Each number is 500 + 40 x the weight over its row's rms, rounded and kept within 0 to 999. Layers, rows and columns count from 0. Numbers have three digits each. The size before them is the row's rms in percent of the matrix's.

# layer 6 attention output, 96x96, rms 0.0659, rows 0-95, columns 32-63
109:494518478486435473535493498472489515470495576578534563453475513505529467441503461459581428543570
090:538474497506461510479405507474548494508450555454476481457479516506458516447475502506530509517555
100:464521513508507550495466501556462451527564583463451491472509498537457517522483452396462502433504
080:493476468425517530534478525507496513498503499484535467526490501497529425483422485451479490471549
101:437507462509490494431491467509441545511519542479533535500470491510425382483529475557515545516518
097:480519481472421457498475538442494455624500412509552454524521557491554542518544474540519429476511
107:531541425474570508512490508432498570506493486496436522465497543527557535463473508531536529528520
108:502522434532464473544596486507488502525463581532463465536489529488435428574518513491491511509547
093:448452545421435510491500488442508488503494537486587495504497521531513557480521548465484476492550
098:532432547514462550478477513525518487515501576467544452513468476498494488475526486467460495559470
095:537489465570456494586475496510546587514528527528450488490508459478484500485481474505477545438510
097:461426485493467479450518414475481536436531539473473541482507529472587486426482555479425535593530
091:473542481521536445512475514478514503497497493523580446491510483562523526475419543456529550510475
096:458455609491598515427531457556496539481506490551546472479504523548512495439533491516533518453515
088:535482492535494561601459493592521543454474495569473489461499470444514498544457537513497467484517
094:575494471537462531462460553494503488446520554522465518516536471455462502519519499459538523545504
092:519434522462451540546501484466453560510525447496476480485496475500512493445486532546484532484457
090:470466474493454538525533480521506500518521556495446494473500504398455448494536495384502536559572
095:515491495500479493500504450477539470440466555507542480514544451468464499540459491514527594497466
083:428521502420576531522460480463523505556517452564512512486586527506468478469549525571507492560486
100:473516517574517557446555501547481467490506519425494519528516488481474471533480532452455428445501
097:501482600481461522483513499447458473523520506462534487487419503508551539512531517520560598492498
097:508444420420512471481540535447480498508526464530479524513503493566504538483501531508499543515503
087:498497511536529453464435519512463438469525552513458481493506471502538476459433492494472508525532
104:497478448481500559497506490481459564488519441491476536464467501480444518459484522541482504468548
090:437428455493460396554509464501471507576486456476566452522469471458457553451517529490498517460570
115:492526424519556485459473490518542509558452463422513489462506489540469567538452541446459437480439
099:530470534486443578505498530484525559479529445474545537475475522520532593503584491530559497550484
102:487458534540469511441493561541557513578498485482489402526485531499440567486558510469523484473479
098:484497489477530539540562485537525440536476518448510450496524542547514438512505534442541493503480
087:520477467489508504531442490437547522473525448507479471503503452582517519385489475516439467463502
100:558542497541478440514423459557499608495504503507493507521493412552512535568432537520499526500466
097:496500512505528498485502522531454449497498538505525552481520462538522524522500526466596534589472
092:493549525512550473465546456474453481511460536566569519530491507468600473427543483537474508499597
084:503428518518467519483485512473469504482512394483567470499520456479470572490455517523462456514458
100:599559529483504487532426513478528494558524457510480467527540517516487556516476432463492466503575
098:528409450559481537536571487544478492477524531461425556463510530436499480523464545530443528495414
084:484519422489533501533562505439559470488454593471510462541491493464574455481468502541481482574507
082:477427472544538465457540469547516545482508434501529520516429534519509448502593447520502500442412
091:518441435467568485515498505470479551451459546514512543482500490490455499501539527473463491524479
094:549466615542552504504508517514508495470457524504466511435492537439531527537433547521504480453481
089:499515498534500470507458489466526431516550541615386417511476474523489459513515526474552523484511
096:523522474499462437466555470498468476477512490516526474529550466524477482489437437507450477472495
104:520500499529508410513487492460493518471510574525459564528502465531529506504471462479477626440492
098:505438468527618484458501514451541481544517494401497525541526515537446462450457469511497467466472
096:494450458524548506513464498535516511451510440455508495473541495444577533542460557483516482508506
121:477570434454486524537578529456463468496510559509505508485512487505505530499517535401456463573503
101:475414404549504467503493481504444513510480482425535545496543474500552537556433563555562535441434
105:470515481477533445475423499475522552566524495612527496477484497529476540515503481468504491467491
088:575532541522485501452493514517506440531499493446499454513449509453441465518430486508498522504455
097:437455528601560490556498491532543498463511575472478501470473531475481477461480573550567589481521
094:489549377517461494525485482504529521534435519426470516540493473518524530529474443512393565500494
104:589470450475515472502469576530481442470569493435423550531490511576489446458517456502495487485453
093:539464551557511621414504542525502462494488467517484442450469523432504462460499500434509407519413
106:526516519561532538457481531470472510578491439473533446498498493467480560505523413535500481436509
102:494509552504538432454462438509475508568467409565532553531450481591542501466498478495469433555560
104:483530481487582510462458555577526511523468434572564494481462485541564510486438487478513472546533
092:551533653440429540478534457525497425496506519495524516500483507471573474543548512454514427505504
099:486497554553594490483501435490453467448448527512459552507491481458501530497452514560559492547525
105:454549488532511653519517479565483530547529508490559492508487507575423465491469464423427440479466
101:537502536487512531433458516525497551460509473499499493493517473560489502478490565485487567514405
236:456494557543474506511470538519525571432539502537520496485521566475523489497470558522507564523544
085:501537515447553509555503540457603467551445509559541502481544431503537557469498514529551434431483
103:548527435502516489571497513519528508520459511538566491494527548497562478561507505522443409587446
119:515540514517471562470451547415458522513548529461502447509513497543506463487490445452488522542434
087:491488377515460447549543539508411554503540440480554462487565492493480511457541423550542521472478
113:523458479550551541479518494512523555440470469455470484504493466426466469435549496446492490528497
089:485557625503477507387490464484512497485527479495538491520490503524447505495545504466567574510471
101:517590482515451501449496540427476445538485466481564447557514560471579542470554509474487498536570
093:536536547541482494463418425538529487538490534538414523467489469404464469436452525416563470536512
099:476484549492493477468471493483512553439462524519527496441471443530582533525500569558576478535494
118:454459461465475514541591456517481498459549457432560548523487520516431469499490438489468462428469
102:455499433473420532474561423415506515491506551437452564506503505461524503485487466529442547469491
101:428519484496574488408534533493514512495447548531514548507488476532459529468425526485525485491482
087:479449441581501496544515523489488401536532531438490568485537495477487507507499482526528549534552
106:499539502444454497534509547469378479522502475519538503500484480553552535439493465497507463464530
093:515484458443521462465494500514501429490485569502426561496558490484490482553461519535432460464483
117:493455528480495500462469511407509549504529411500592454490507507448515555438565528522559437470522
114:468456520516486493481513469528594484536478512479457546511500502389490490524482500530516515493542
110:468483526545530503559498518564541487487466439592476488500526513503502493607443508444501501472478
086:478473480587534477385479566523420502489510536500500471527495447561409446482530514468474580449572
095:428503529446524501490534435496497509457454544469495466546528504491476503459466482529507480468502
091:520533532566469542523564533518522508518449479489542466531525570544450433541478507504477467499496
089:500531474527493511527506525438438475538495499469498468499495455567474450479490444498555433432488
099:484522530458467531429501564475463440550499488545515445500520561464547491467515472521588410568533
085:524501433564494501503499496501502509456479506545457483475489478560486464557471548538498521528478
091:532472541524455516414511527497526460537500475441521523508480533483542455452547519553559455608498
092:497494462498500444562459565447481476537489479479476478483576539533529528490490579544519459511500
120:471503442495503463470525489447514480512482511496513515522521513451486488447554476495511470503541
090:458494528476491580484540445477482466514490436503520478501499528445494492514527538429538543483530
099:520536514455472527472523548455471503493536489558513494520551508508489510547558466497505493482490
087:486428463501496517511559474519546542467497501509432568521495488452485524426594465497391534460540
109:538485430470475507584542554445471439483475506540513516518529460454535486585524464509494540476512
082:497504425579576508520443485508476585406526447551455602465475451521519459444499512513493477583489
096:471550456459534431470493528501539494470468506529574560515552410478529480542481512480475497453559
084:501479530506476523498489515535503517409522567502507499520513507473482504514556558430576521507483